Each number is 500 + 25 x the weight over its row's rms, rounded and kept within 0 to 999. Layers, rows and columns count from 0. Numbers have three digits each. The size before them is the row's rms in percent of the matrix's.

# v: layer 5 attention value, 64x64, rms 0.183, rows 36-63, columns 0-63
# o: layer 5 attention output (transposed), 64x64, rms 0.705, rows 36-63, columns 0-63
# gate: layer 5 MLP gate, 192x64, rms 0.323, rows 0-47, columns 0-63
# up: layer 5 MLP up, 192x64, rms 0.303, rows 0-47, columns 0-63
# down: layer 5 MLP down (transposed), 192x64, rms 0.243, rows 0-47, columns 0-63
v36 081:526456520459498497514514507539494521533502528570501500491486482499453504504468526493461512496469504477503517457496506476525476519523501550467540522513500515538494472516491466490476521477497545
o36 077:480468487510557541520517525522487521492501494506453492521484481506442566512485528491457505502485486499490519459490468509549508521498485472529506513484512524501505493497526542528487543494540495
v37 097:477496462488528500496510484496504468528487512471525506498489493512497486522529535463427481462541543495466499506520487563519481499483484540501520516489475469510551499517497503508512481476553512
o37 091:482519483470483454478472501505498485520473483477487462543514482509523502495502524520450507456564513510487504481507521527536517473497510481501512478468495525453479507502435521517500504521474547
v38 106:487479514530493524521466452514509470492536506535496461475518469484479531506473519492502506538512499470531468517484498471464467530530502497508480480484451493520534520472511497424510502520514471
o38 101:463501550516471537480532500475512484533482520513519493454486526485513532550476498498505511496517474468496544431494543478493464503499461530520461500502496504494498461490489501492516503531515468
v39 104:519526480511516491488487480516468471496516520495442524490516514491535529490529513505506552528485505533475503503503484527437556485536505510497509448512533490515449530472487482515476466477504502
o39 108:494496456500523543453546483493512498487477507478494515471476506534561488499481509522500513490490548515476495497533474505455498513479492505459512450509492467502513511495513431482506535480532502
v40 108:457500456532502493494523465484511456484501453507474472539516481514531493476492481504522468447560506470499507484496489539495471476485533489492482479502549476524494509494504491529487523536461498
o40 102:476487523499435485478488528484502511498495494489498502532522521513544447504519510502524486498528506449498462571497481455502528531499520509487495497485535530543486464474506522481505516517501458
v41 101:524497483500487470497526492513464498527494503525538481437521505454481494496470473515501515503486516543528514496551497479494503484520505417469517497501498514462567513495490503486471514495512474
o41 103:536512502489508448500537450484463483495489479518507464482491518482522531535543509451511518521477533512489538506491536493505509492546495511506474513507509480536493493563492530500515540502540513
v42 102:502458519493545529519470511558492492508510541470508469494472512500499493474528529518471501487506524483489501518536497499474477522504542543500496481490507497531519543563496493456543509510533469
o42 102:431515544502512525511481528478477514507466500470474498489472496528500531528452508527467492507543527519467538490510519507501493464506522531542459513492490481443486514497529515503519516509477486
v43 114:501510487549446443515484497488503527555515492511445463486466487493502494509514529475478501520487509509482499479513511497505514455504488516499500465494561502528503515474475517549488484546469512
o43 111:511471494493455527494492511462495512474527473488497478497504522516566482481488543518492511495449506496515486492523471516510567508463447501481481494499547498510544513501513533519491529464476505
v44 105:505448543491491484507476492453513483517479535503468521518521475452456498512490539498480495492507500499528499506486487486477491539498530515474541512568471511556508500507493507474492496452469490
o44 100:470467485568472530505508509449518476525477509498454496519481498487471528545490512458469505487501448543501515460457500507540540518496526499506503499507482485499503511511495468464484517498494521
v45 093:530517489529484433519526522474504485494510476519498526457530492517547520541467514510514539506477517524522518476491469501480486497514469529454481463500507512457479499452479538507498475474509511
o45 093:535504475520503494468543492527477481484492470546504496489512510512494504476489541538538499529456485477503490525506502504470496544481475492471508511505541468489522484522437449523463489475523526
v46 084:517498529479495510520491505553541474526522514453511524516530507504482508484483540558488518493486491502490488519523476511537522503529517544484526511549478505547486520473503534450504462488532489
o46 090:471497485511465501513526533506502507513489468453505488478499470476509543486458507529458507547479485511507504470531517505501467494523499507509529495525455465457493527465504461495532516534533552
v47 086:513479488488505525462530504538511500534473513546472494511520502472517517477471531499475473518556497518503532541494528497480509498524496547493500556505500555516509482505456494536491547494493532
o47 081:504511448549504523470508490484509485511499504489514470488484464490512512495536506501483510495544459516515524487506427487498499473522491509515481504435480546562494507508523512536482543506489491
v48 099:459485517535478482499467500533540467502484484518487453520515482524492468464478518481480470486544484476492496487494451524478464498485533474461480461495476515538549508525492520529520522504518492
o48 095:460496537516453477486471542456483505507453508452478491491544486533546509510492506494481489506526479481503511504513521506495520498503508506557482519508522546527515432517470506496504493487469483
v49 090:502455545502496458483486545482490481484486491507452511498484486515483527486463493492491557525492529526527502542489468504438493511479465496512461466482479534492502540463488476478495493505482488
o49 095:544501480554493519460521529459487475522488529517495507447474477535524509540500494521504518483483491493506514515494507507476513527494493542527479493515522493504483521512473451537447454487533474
v50 099:506505495490496496514450453501481489487494510523472565488510489558535550456470476524515517472487509483488490518507472520520475525476480554493491478481498453516484498544506510494504464486518514
o50 100:426520490492485481489505499502502480520488498518499551475520467518502571461471492536510487486493515450440467488505467499492495519484519507500487492471511471467481505475515490488486449494522492
v51 122:483487485471531461515500499469519494491499497496522482440514502508474490529481499487499550452495536508492501497514473525516456496524468453522512462438488484485515500516506457510516461462503464
o51 119:502502510487495468499495526493459507526495495527500498504511528484490526510529504500550491487496591510465501504490562513509506525513519469500516486483514528458482478506414500490495491499530512
v52 110:501481461550533537472526464480517493490535524502500488478436493486498522510525514501497529524492487504507490483526537500500471486507452485520541557506486497526497484500483510553460497532466491
o52 107:515480472508497505479491477541517516496506489539526516459459565490506494514541543494449504469496529525503499458484490508498533519507516476464510504486515533507494485475558530515493525510456480
v53 088:510491509508496517507512500523485478516493510485509518487540508566477509547473469452514508561504541523555514510506528493447483501489492502495472530525458534496497501487498566489513493501496497
o53 084:504518449497536518495509464507479474483453478520534476467495483518496483494499495489498493515513455493521514446458542470481489526482492499530458516530494523544506522516494482536513452504531537
v54 110:458445476527539538498511481528496461495527449521493493521492481534495498501478493471475532513512492514522507478509467525451506540474506518472518484472486495502542521499572475488487498507502507
o54 105:473515517510516511476488530539504502510448526522478469518502505519518491525481516499459484453503515485491532491490513464480498543479535535536494446499524508518493476468464486547508491515539452
v55 098:464497475506484498500490524480531497514452456503497474512521509511531526447495513491491501525548496531485488512492515490542525480437473492491520554540472473507549523499489506504534501506463480
o55 096:485501477528425487507488530500559473517513486506542462502504515478510508487561481503479510482490493476531480500503486494507503456492534539529507491500501476537472501533475497517507470488450534
v56 099:473531473532482470511513472494553515493532460507471485491514487511504523516490551482460502480535498533530513516475506482489466457503502501546509510466512479531497514446495514487480505547455504
o56 102:512493482508403510480507504509513518515506473501537495489501529475540460494521535516524509528511458452520499474494509509483527515490462514505512469469510507499503496463460528523504508484535458
v57 098:510443486480496520486505499533502492508492502492493533494491475516478493448463472511463546468486488528484511524542497534527533480513480451513531531516478513523524479526486476532447531505524480
o57 091:515495472512496484523495500492490512530501487494485516452502442495541544497510499484438531484500545512476508488516496504515523507561544495529529480485487528527469486501533526528471523507549512
v58 106:482508502513477489528477472510478521550480484522514542476491507558490424523516485487471517496485501470508507454521470536471535538493484490454510484526490482486519507538515497532489510505482521
o58 107:480505506462526492554479496504478484457471533515415474530539490520517501492513493512474493457470515491497503489477501489506536529489499453533476471518523478480524479518490496507465494466509522
v59 118:498518506497486500514492521458486526529496500543516516487482479479535534467476440472514507554490520504512474469515551501566499494442481511494516541508499486502522515475498525532513477524497518
o59 107:511491493487511508487486481517562484489533471548547478500505516530486510463517482489482523513412507473509482482474462504535518483494509503502484516468512482498489513514537543511498451494481524
v60 104:509493537504478500523496496501474486499539511470449501536494502504528503459503421473496513478489480491535493478480522533498483532519519512484467442511537493499454501479464503494474477490478460
o60 107:467491540502532557464524509476529511490477485519485526497504466552544480464447468517504520535497522506500489537468517494483490551507474506464503511524515473505519500476513518477463480490511496
v61 095:510511539464530492531521555522489488519530506469529458468461454485492475498528492500473515545474526499529505470532500485482515498529528480467489469507503519478501520472464498483507467461512475
o61 097:531511526483547552521528501503512505481479477505495466513477523544510515502496489501494512536489537555501540501523532505510511503515474522504494539566491498444515496537463496510493538526501519
v62 091:491468529498509525481525469521490498477493530505486440545467534493463498502514513477464481475542497496500528480493528496540442528532505516528523535461476507524495508536517461493501507504472480
o62 091:454462513504492500485507518501491516511498517489490512551489513498455502516507491483478486502563530528516539491472509516536469503521501491525490488488498556512492506457521576510537514504473454
v63 094:537503507493500521493505482519486503481482520538521503459508473515532528486455516522495540526506555494540514490503494476523518452490463518538511542498504529525506523519487476453508516561478524
o63 099:516492443491495512514517498520499467501564500524530507443474511498486523519511521522506497511506501450508500473497462512504473479513503523575451516491524488474476492485547512519518526496531491
gate0 101:533541528536521489484509516527512537489460557496518491495498487503509456503491465541504500487474468460467505470512474498468500491486531516566479478526454504501503492493518481539511500500544500
up0 098:521475489466501471525512409509500459462483511495497557521469504500480504530470519502475506456451488499529488489527512514494508495506544459503529467496493516499506485479486467499510487473522496
down0 103:504502474448542437509479446509539527508544503498487510497516514473490502482489494475471474480460528485508515521484520537502471465493517516482517487455498503505484476538536519516511490473493449
gate1 099:467513483462457486513503488526524472492494503517548474516519494498511548452500521494559468554455484499513520511507514541491494482501505505517472534515495528448506488483475517530501498536472510
up1 092:537495513518499513498514517477504493487491515496532509507462492501520490517508489503527524531500498527525478478461528494546478492504507453548506528428506507527443520514474566522495501482501544
down1 099:520501540482471465540535483489503516510511464443518485479533507489498509554483537487524506521482476524533542437467466509518519539466520476506502467531503504499521512486514511488502489507474489
gate2 036:454499497489508533492522467521500543509469500480468508475504491527485442504493479501523507559524494462471496520489494516504523488546459448445541504495500505505490508495515506532526525465473489
up2 031:513497478525497490477526513533463470519511515521518507535494507470477563514454538476479507503513433516504462486500497500492479519468509551502452481521524506482552511490521468484498484514506518
down2 040:486567481541473472530512482500492501498467541500525483530500508478495497503451511498483506474490465551519522493504492492487468478531487492475470476491512516505558535522558506487481501474460493
gate3 084:458500536515519521510466492491500486492447496506558517496502455474472503497518486510520511537522499490514481529511487457523483569513492528459528512480495507494533501493549532493501551518520507
up3 087:480457482480530501446455523476486492519486509467531490494481478475476473501455492477478538491512491506499460561500490469480487518490514506480508514504459509552508471557491481506492478533485497
down3 085:528524554508484559518496484529497478525532483529462477482572530521486488474496446490535469492471471458487518505516484493493465508480488510463497528476464501480497484506511509515498502486514496
gate4 114:511485480460473511492533501488505487493510513491495503540520510521530481478457543518499502501508495469514455513481514531477544527504469464533515471548487475466548476485501457510513538476450501
up4 110:488453482510470558533482556502484499503462540518516503481528492463485556496497505526493516494515508467475525498516513427499513515505512456469531492472535509517507500493496514519524515496520482
down4 108:510539512433506538510527513461501495514491518467530519524507501499486472478526497511507489503488489520497510499460539539542532485508520498510471502515517472430549505470473510516502530511464529
gate5 118:525494518499537514538492483439464476490501502548491493510517482549494500511503482526483491518451498512541492510473489510512529516479474485494466488513497505542521462555510521462446470489485514
up5 109:531520527551511477552540463550482490489529487519495528500544512514462475476479527528481513482501502506497523490468490499487478542505527551483454512479516533499531479493460497501523502503476499
down5 117:507484503492487447526502475497530508510489489522508493493483522479487478457464588520503514487471491517477490490487472495468533456491524515520497546557476516511513482471496532489473530475511524
gate6 109:554512521489490517551524539550538503478505544494489475505527506484504511488494502507483513511545503514489510500536523479538500534493497510486493499561490513435484507503485473527477531518497548
up6 101:502509498495492471479530480490503556509447483503476520524496528532520464469502503510487500552474490524495498504536503505506562526470453507475462472473496478521475518465499534498501484507539457
down6 102:508459513515433484488521464507529504514475512504516495513515469495546494455488465507480503476505526459471486510528481503466522581528487478471517509494519487535523502518528514492469508484490477
gate7 094:508435453484513502521450518524490508520503500478511464505525527456523535507478505534492522470480510489503476534496495528515549483487479470470485512503523521513492500496421518477487518483479515
up7 114:496551516498490490526473499490475535522467494484529466525507486542505552528521537534491532485493486481479508529518496477507470516534520478521560493504489498487481468479523518498511566493524532
down7 097:461451452485495464515493521525520491466523493465546512518516551492513484448529486481518484496512506520469482516486519497453517491467493489476478542490481485493528487497527469516502444491523501
gate8 096:493499508516491524522517525513465500476465499526469502529482507484460537515513516469510483571474488479517534521517465502492498474481504547532488512464495489460504490514536522554477486480527453
up8 087:500498490502545409495493460488488478529524489448522511486529490478526476498480452511492446489472533514468491504500487487510489526465530489489512507513511497534476514483498492494530516512497550
down8 093:528510480532468485532510495497471468512469540500507524537494468476528524504512504444505452514511465488502532509511456516502495526507515501543457486526523499514524509507544544518468511450488484
gate9 118:478504448508529544496492480557505489516456491547492509500532470493512523482493515447506476485480538462505528500478502478477449513469527481505502516539526496540512521506492486522499497470509544
up9 118:528519516501495498538522520450495505539522485467488500503469510451521507462533502478478531493504496474502458499490526504524515492473524520514512467502492504551504469548499479479499487571536465
down9 104:497493475560506470506477461495529509537491512492520518477488488497547510481487468499514441485499460489540467510480534487489505537489456488484465532496505485489494501548521484477474527501486552
gate10 106:469493499520538514544487479521470475483534477527473543445487526516490526463489483506498455527495501510509488466517476517511501511495530489512455524545520487478503497471525495559531501504481463
up10 089:480517483489513533496482492492518461479496491490539516534482483541493482453469483475520504482496520507511507449507487477551509459458498502516503527498475528541557487513506525487481470490557531
down10 091:509498474487453529549491523480519469490521525451498499526567457461477500495511505525494518492473521503522556508474523498560499496489479535502512479529499500463498509507490513461514490491525484
gate11 107:492481452528516467496527481516504557540479543485552504491507499507464486487526517495511448488545510478444459524499455508487503511535512478462490487478520517504483518494489493493502535480491491
up11 101:503503505492488511489444527459479478458501500515479513523477509475520488509463502548476522443511509474516525464476486480469497543507514520501534501506468524496509482518441492508484463469460531
down11 118:476488483528480525542510497539501475513475531448505529539486439490529516535508489502466535514470498471504524529510499456512511492484503513522461529473507477497475517433510492499519468496501512
gate12 105:500503471520493523483482510502514453532460522534490462491504526503528509480483508495474544511517496497476524487467531469490551548462473502486486497489541496503453464516468495496486535476462540
up12 095:528527500530507485443552494484494508472547462496498514505458466485458479527485463502482514461501548523546511536501470498511513476538531497492512458487472487522527512481498521497512477499497501
down12 102:506498496512467522478559555518478507458482521498512460548542472530491462490560543509488483506500482500486504452479486511471512517505513525540486486511495530484478485509501490503520511498508550
gate13 108:505504501454481467527472485519470542540502506477553541523494502475480515485492488476478493521533439468514469482496489512471494494534490508516520481496508506469518503495446486496509508472441465
up13 112:500469528467477456457494476491471496487471502502501547512503532526560512488505485482479470499484563499499506462450506526519527493491533464512516489513502493504493511503485517431494513496464508
down13 102:545514506517486524521521489471520466487555521501497520469502560501527468524530462504511514505505503495492514505533499496478488471459533513497491476491509520500498527500450571533501458524475482
gate14 109:505501501481462480521484550499535470483525499552481474511495487516505515540535522513512529495560499500525515496529542510494539515531477501526473527497509542507463483528465480513476541471487476
up14 087:529511516553490478497527470531508529471473532507501513484530475481457477462449499462478489520522531485485477474509480490502456506483489459453507488537515494497461513455532500513513505522518515
down14 104:520493496516463522501496518489498466525497550505487485522486522488545500529543527496490489453531500508525522497505524490492515470511470500535511505484489503496493418517433535513458527514505478
gate15 088:496470537474506505513500482483463529478468477517485529531486533485444530508536495468443531512504524514500507509463519465522528484524459460475488471503491510470509524515498540462508476501519524
up15 105:512469501443504539480537496510524510475501482489475502550516503488491497517532488482444468480527472508488491486507531483484493480543472465540527488538465500491525475467540513497473485512457480
down15 097:515507482518523499456460487484518483530469518490469485478480481481493452520514512497529494479503503503464514476510509534461520502483522490436542531449518495490518483530492525471505530460548522
gate16 097:486522497515537503469571489468444540483499520499494499505475490518498547477496528527489469505557490469485497503504487521482537482545482485512472490521502511498498528471466474515460501499473537
up16 120:535514483509538458495510486502486493535475529501504502511467462488468488474503528488490495465502486498519474473460499518496517537467516480539509464486485477484448549535474444525512458481500520
down16 109:494489493485530514488524473521491523483493464506477491489500519514493482516448507504509515489514514474450566562521424494539497506515496489506539482480503521491491482463456503520489514513511459
gate17 096:504513475499456505519503535503471505506499509471532538548518517532479500493501485483484528515500509550485489508525496478546500513466437513480484485443514513539461490544478507537479495517503529
up17 106:454491569466511525484504496484482494481487487492469499508505489497530517500496523500433508500501526549477492487437494471531489508494520447483495515494512458506500516491519516473468451506479530
down17 107:501464472493509513493513512492503522516521520462502492504473493527503545518551512494521494514507468524472486484468576503502502502489470493455450525507555486525464490516518486499508463518461537
gate18 105:548522512528509433489501443500487491495513541529490522489486495495541487498469502492461454466496522484506499522524472449517520528502558512509521487516527499533472519478533510500491482503519492
up18 110:543486477501504532485525478494498525481449505475524537520505550461464465496499485477489495465531478512486486460499506547488505483482484498491511472466471477534508543494455494515471458481498474
down18 106:484517497499484559496552529563472460541514458469488479537494481491512502497511528510481507556488522482507530538481480503471520524507463494543494491527504523504486533488504469483491475491498506
gate19 019:520456517500500523544490535520522532512492551532514528488539489492506571521502489537493528505492488491470510534524457533546495455496498511532491482499479501498524510515535497511464482529513516
up19 020:539464517500498534498519547530539518531505531505516523506525486489432544515534507526509503481536475520497511505510527512560504503513493525482519481517495533472528510536476467483472489532502519
down19 021:455474495510495536478479522486485494519538506517523545535530519523469469482501460469467529494537452487520543490528524471509517519471496515466521507478471514495459495459478477518494501528484518
gate20 110:519477473523491495502502446504486505524465529479501500480566466491498469457483481478487510498495457489517483474505452459531510470512527511515508516517498486514493497499491486538482445481442471
up20 109:543519532522481495470486506491496492502512510512516521506488527533530554510523519463516523550462497459494510499525481495495546513480456503480490499479534492479506486563546530476458512476487504
down20 119:540485469514453502505494437469496540492528503530478442499472499520511508465518519514497453490518497507497527473518525509472490509523512483465463489547499523516475535523527499488485505499447498
gate21 132:515542473525497504558498523516426492494511508509480471529484478469459543525541468508488472523495499551488515473503501497492489490484497493532462505522503515474454494526484511539479487505514526
up21 128:505470481496529504539527521491530516498527528522501511516510511479512457477508479518522508457468494481458515531429488464503477482485519482485489546490537488477512502427482472502488492482522486
down21 124:460440489502489503535524497505535481503479502499484515467491484523466458497440545536488512476524530463468486498470474496502488478508505486499502469487486501557505528476498527458509541492511482
gate22 101:492531491497499521475502486497443514469538479539477509503520488532544538504537482536488510478518503519474481526502496488486504525516488554533479518534513506486446482566532521515490499500471512
up22 118:481537532473501499487470498491527472489513517519517534537495504496480569516467530493518514495505542465467455484498512501496504482467511511532470515524486495480481515540503538452463462465494518
down22 118:522520475482518531515514449489564518510482513521537475484504527483507494533513490511513491502538505540490462469508477444483519457481500510479494510506507534476493516557499521446466497502495478
gate23 084:540487448503523475490512494501515477516528525520458513541500512498501498499499517492528471487467512536537506515516446515531530564504468513507468486460462487522471500519510504518516521528494550
up23 081:538486540519523489485462478501497476513493496521455506498435517517478472475464488490494526505496526536544517520545524519508536532484484499540497497512458487513520508516520469509481486452495543
down23 091:496461447499496476503492534503496466489550495486510548506515520480444523491476529478528518539526508530530568482522488490490455502511508524528499484556476498519502510493494503478512501487482522
gate24 127:467452506510496520509473479508475496440475505529532485523496518543498496467489515497506454520538472512515508536549513472470515488450518543498467481536517454499486519502495518500478481518484518
up24 112:484515495497450507534520545496486504519506486469481487494487444511485466510509474503508471492504505502489539469524524494466499484457539548549489501490541489491488512486508462528544449484487467
down24 118:491446509516544507470473540452506494493483525497526511472466499519525527513487495491513460464516474515550480476482515503492538495508496488567482478491483537507484478465480521483473505499548490
gate25 078:546473486509516496504496528511521487501505494558525542501459515472526512502562479473512497468482525492500512501484470498496485490458517489512478466485545559531465540525523515523528488488512485
up25 073:457527524471485478462524462492503465497509514517462463498511498509510494517457521535483456486480533519476477529471519472522497526509517530543497554511514478456508472474490484517450487503496491
down25 092:485466493515485457514508498569515503519509539543539509485515515478549474463511492473500477481464479467460494527487511507507563506536522524512473495505489526524494474508533516516485483475505479
gate26 125:502512503486476491466512512493499493514516512488434511499495566495530520492522531555513488460504510484535522488516513498507514558479506527515502516530527507506479456508551503468459502451494514
up26 114:510486468567464535519485539461469482498520501526472452498500543461507511536497537521487518486475474462530499510500518488508496511534547503495452498476478495476517489529496459513494516495501503
down26 109:515529523487503537535525493506490519529488515448502532496483503478504502479484522491506477526483477559544505479460523501518512520540520536496483559526504514483465493547557507506468488493497488
gate27 118:523488438536492502515480545473478475516503492514492525545489475496493469517510509500469502553471458530481504510495508493494514518496443487485499514501539484515448521512512514514538544505471456
up27 130:540517502447491558543490506479540478509497510513511471526484508457531517496552480522495497478477486523523468529510452494489500511514467451473500476464500493526470519498502484534531504491477519
down27 128:491491489473556485550484462464485488508475457475505511491452525483469492476512484520507511506518510532503478501525501479507522559517524530542494545495479520514451468469508459500502506519521504
gate28 091:501514487485476508443496518524500562512499487460526500509442507515470521487550533492462502513484534546488536517514475513480536522536492488512476495515513497463466527508492479486549506502512496
up28 099:511485533512476507500524474489521486526503508519480503503510507497489551508489517523516516489519474449502521520506517494521484568490471477512494518537526477432458484510521517484470460543449517
down28 086:473529469548508476528484496510485464481448484539497478496491482524494469516496516509471478480470526503470501486531469534486504464496499470500526474434481486552526528486491472501518522485532476
gate29 089:455502546550488536467494504503503472485497513508509500548472473526499502496493520541475498510517508509477478547483497447516483524520504509498517513530476511463467491449520550539481526529514502
up29 085:515499473474529495502492512470496539532498481456474491477510492481523520540495494477508523479462499493507523482531523512495470503479519524514525462497549502534519529547541445452515462469508518
down29 089:495497487509526514543526558526510489461470505499544437481491502524488504500537492512516541472532484490514468445502494555495503499500515515480435462477510520505514492522499508500493512521523501
gate30 096:513500512505511473491533503546493494488498508511429469497472487518487491527527500497505471509514488454511501513467497497476516501515534495516512497509552481501438458488531505523434457542496502
up30 100:457543512460515511468504532464485511519510481525521542524518502440541483515500522483500515478530526496450501478473477465517469491512498501541507502506518541537543482477490502500498504474479470
down30 104:492473515523558493499469498536476498487489515514512491510512512520415479497506493499496479460488527519538501483537475505498476470505490486473514536470435490514485494550527498481471499511536514
gate31 092:477483504524487534512523506538526531495499482475517463522533494502478460538510499530477537523512474513535503535524515492447473502492484511483486468489509524488521449531447470489502531513486548
up31 059:519514506506511490518515500539519508495508527540492522501475482588489487473480490474493511506514429463495477479486525510501519475465476483504471529528521481554500501467488485480496495488463465
down31 086:504524474519516517499516517490531471486471501482535480535530526518452489535524520534500517488499457519505515566553503519500488494517489464517513475523509554534540496495474462523496507498471516
gate32 100:477470457481486504485474538486517536490496510478545511508506521529506499478542536484474464480502553500501472549522489496475496507518532498481524504525543502505525483494534526541511569498502488
up32 109:526499446454514501465469508483508474499457485479476464505487520490496469486486436493522514496483497496536560469498522498512479531517458522506529524510522459523505506476540478485515475473504511
down32 094:468499500506489486503529489560511491464464483527507509489487535529492496507485534507480485497509519456424499512513465500464500458479518490502497490474437513520517482468527521497492448480522491
gate33 078:450457489505484477511459492464516477504491475507495486506507553486492494504482506497465565504517470510469487500456472466508471480479494489488471488454465529531504504526488534512542482529501534
up33 076:459521520495440484514495501498487466506494500481513511453489508508515516513503521546514537507578497461522526486474531455479502486475511515498501513481494516499465517493481556507525524509541531
down33 089:486472542448503491472495482493482477493523502525484534535509465513480494496476482466517500474542470519525533505543501458485490516500556510516478468544481471464499497523502461459469514505515486
gate34 031:496492505463454483512502500523515503490476491544485515516485530507532484483502509479498489526499525489483519510529500475527522494467490482525525560544524527491482470430547486498477555519471476
up34 035:501485494503504499565505505476476468501515505466502473482517467520518516514466515499530548506544467524482487429494496547484496485491485522531481488555505463492529505528511542496475485485521503
down34 041:467512470499488501512517527503476511492489506489503493465482449468499554445460517487517522526521488493520487516488529487541522474490452516536475555538481478503528501511550486498482530506503527
gate35 102:493466490476480497494456500498511547525507519506472494505472536470455520510490508511519494498515464534499495499498508479481484494497525570488452498507495534540542491477503472535559483504452510
up35 119:473511488444470486489498497544497484511516501488504512472538507513476587540504523521499510483509495479508499497490517532531510516485518497490518516456528515523499480491512514526546533461445473
down35 103:534496532466508474511501484507507498520506500493462521485497506471474476467528468463556519475502495549525502505516488475472482522485510530466479572506479506448513485544498496492512472520458498
gate36 093:486493457522510537516509432467510513482489477525509485500496531529520473489510507461498488457504438479517493487546487507493495530489467535508502509526504481531465525452517513523515481498467459
up36 094:478506493547500507499478497468467544511497526519495486500502480510468448506521513466490523510472528441457493534518503460537490490482512485462468516475502513499495495502482529468509447478535542
down36 098:503523537501439499516463501493490505509476536498439521523512516501492467483471494525561506519498504528496477524514541535485521514445498521536457481522514515548495526484480478507487492504512514
gate37 106:466503462494477485530456514466477505525464529456478510500502454493488493506503522496493503499544453493511486494525489499483496453475540553514503485513522501513508493493467465538520457446488491
up37 126:535509471499537473518540518525509458560472457474501511541519473497498497494479522487493517485482499519525504478499500492550481502485532480520539452476521483525450514535508490537476490473495515
down37 120:529509500463493499477512440481512506471516531512504477465477537476475463520513462517501533507513471514482514515482511505515503504536479465457494545480494524493519474531581465503487501513508486
gate38 092:460501464498509553482564491500494472499453503512501532471483514549479475484455506508469512505474495506498529446502500493506520504524466501563472489518506499477498484477492462503475508470526496
up38 079:502480538495494490536418485496512518480549524521492507510498482475507479460500537477541484514499472511500466511514512502466480527484503489459547502501497535526512485564500515485495521489469529
down38 102:458487489503509474525511549526466476508473475508506480482485506505483505499467470516476495476520485515437533494470537496505536464488468513481488476542546477473563482511514474491470489516521490
gate39 107:507486475518474510543517520513502490500513521505539577506478530513482500511502512454486499488490481480491507517570514494518525475548450542488489481539531499506466502515487496537533525508498509
up39 097:516530502477495511477523543484516469509464524471521483505474476525519475506508505564494477501490507503577508470503503458540479522497468509511501499496527486525506482508486515503426531508529512
down39 107:506498500495487543474489481522514485496474470523549523502498482465488556516465472517512522473533524486497466511568483509467480480467448495507465528489500521493489478496513530510499477499522554
gate40 090:521480461544514500557500459490513482528509474519481473531509461508467534491517500506504535524486433498495517519495501544450472479533516513523469560509501500505505520493474506499473488513499503
up40 086:492508484499493466516514505424498505471554497456483499508508504503514507510514480483448484491546485480530487489488462522497489524531494521498489496492508442527456477446517501506482471456478503
down40 093:530552534461512514500512507512504482513472471527520490458479473496466530531496463497507498544456459524542524459496513477540516506447463518508486528497474497486516486502478492518496474477479511
gate41 080:510540558506503486496493476512526488507492508478479552534476520470510462558496493456460487523490518475523498510501509512508539472503467514512457453469457488487507518492528500450510489490494511
up41 076:472455513473488524488531494515497530518507499539541466481523509523483529530458534508545497566494484481533568487494555480504499478509502527491490489523500493490498527525504491468506518499511521
down41 082:510510461460503512483512541501484508501513496498519514483491446532487522502536512528486498537495494463468455522525465474490471533463487546502511538468470487500498466464497480558517474508489519
gate42 121:520525509526482530457534525466526577482540519483491494478519511524494500508495478507493490487463485534479473516513452517469496528484512497501489472511484531513498497540548507520478500457505456
up42 115:456527511494534504516527516467489493502518494474471492482477477486515490487496473406487507533465470500504502497502458522452504525563517510511519469488482548496491492531497513497506487515485525
down42 113:514488485520499496518494458541493461531483526508476482527496491497506547532449503504488486486509529480554488537480528473509511476501491534467517492515513462528497457505496492491554435496526500
gate43 112:457493481470511481497477463496511532521462493535520502511497539499509465421476480485527509477482510495507525474497534485511507490492435478470509491514550489493525507493511472449516493499487535
up43 104:489497517468527507444494495509512501454502501521509528472453544466468474483446476500477518509519506517486505475450489502502485514499507439493521500502477516474485510507506531461447473541488502
down43 109:511531499531496484503484503481552513493512506462522498507479480480520525497501487503509494517496496505442489508480540541496505533517535530460505552498514471460489406494512460516499484501493499
gate44 112:525469438528523514505523473547515533514533504524493483518485503476494449496443542479474518498500452517470484472507472509526517501451466504527506449470485481505513506522508499514499510499499508
up44 115:497518503495513547536512498536509545538531500485494472488469467501544531481483505506487501502536497473499471493491492513554462505462504480515568501496483525512522521481562472485495519474520501
down44 111:500481465497501520535479544513519471512558483482489517518540467491511510501511477481512499471532482484508499496446482474485497523492504504522449467500571493491497456483513482478476545513530523
gate45 060:531539509551493531515512510512508509472510475545512481525551545485480541505525506497521498520470506530517457497537472478527492503487495497456505480494477457495493542495486513468502461457484527
up45 072:473477472497504462510492475487461504560492547450482521473435489505510511479469509510515490461527508480482512478500504499516495498507503523508508547514474525490491539524497517544513520540543473
down45 081:530486506477502492470493501517444505518481518510494461520500484491480503522478493538476455511494512462541517512463469506511492462526496460518458504562481531553486526546528515474500516495496498
gate46 079:490499478515512477453500506500498478541493458518478542465472487508486516505496466464507548491529502493517461511527499577539499515463491529504508509505500532550510463501524514474496468470486507
up46 083:480497523470484515498479516473468500483487510510484443470524529518529483499514520488474502523506517525454564478448529476513535511518515501496471492512446462463495560513493487497510516512506504
down46 100:469447513512521483517488491541534516532537505498485534547493468484499518453490496501472488471493518533539523486483527522510506511530513524498517496514528536490509500561502507470534497527468550
gate47 106:502505505524502481531520501531449487473519515507520480468535522500498463479476496519536509530462525504507547491456504491442467509494469527501506514545483473523508468461502524535515514523530468
up47 104:463479507480538475553535507510487529495465497516498463473519521503484513467537478475500506479463521534522489469487492503521510518545531550472491494470504512541529509518485491491511517566509481
down47 113:495501471530476545536453545509523496488513493506554528516528475494498497510474479492481494505492495502503485540496506468478508444460475523517515491510473492489456524478493534447494510442488520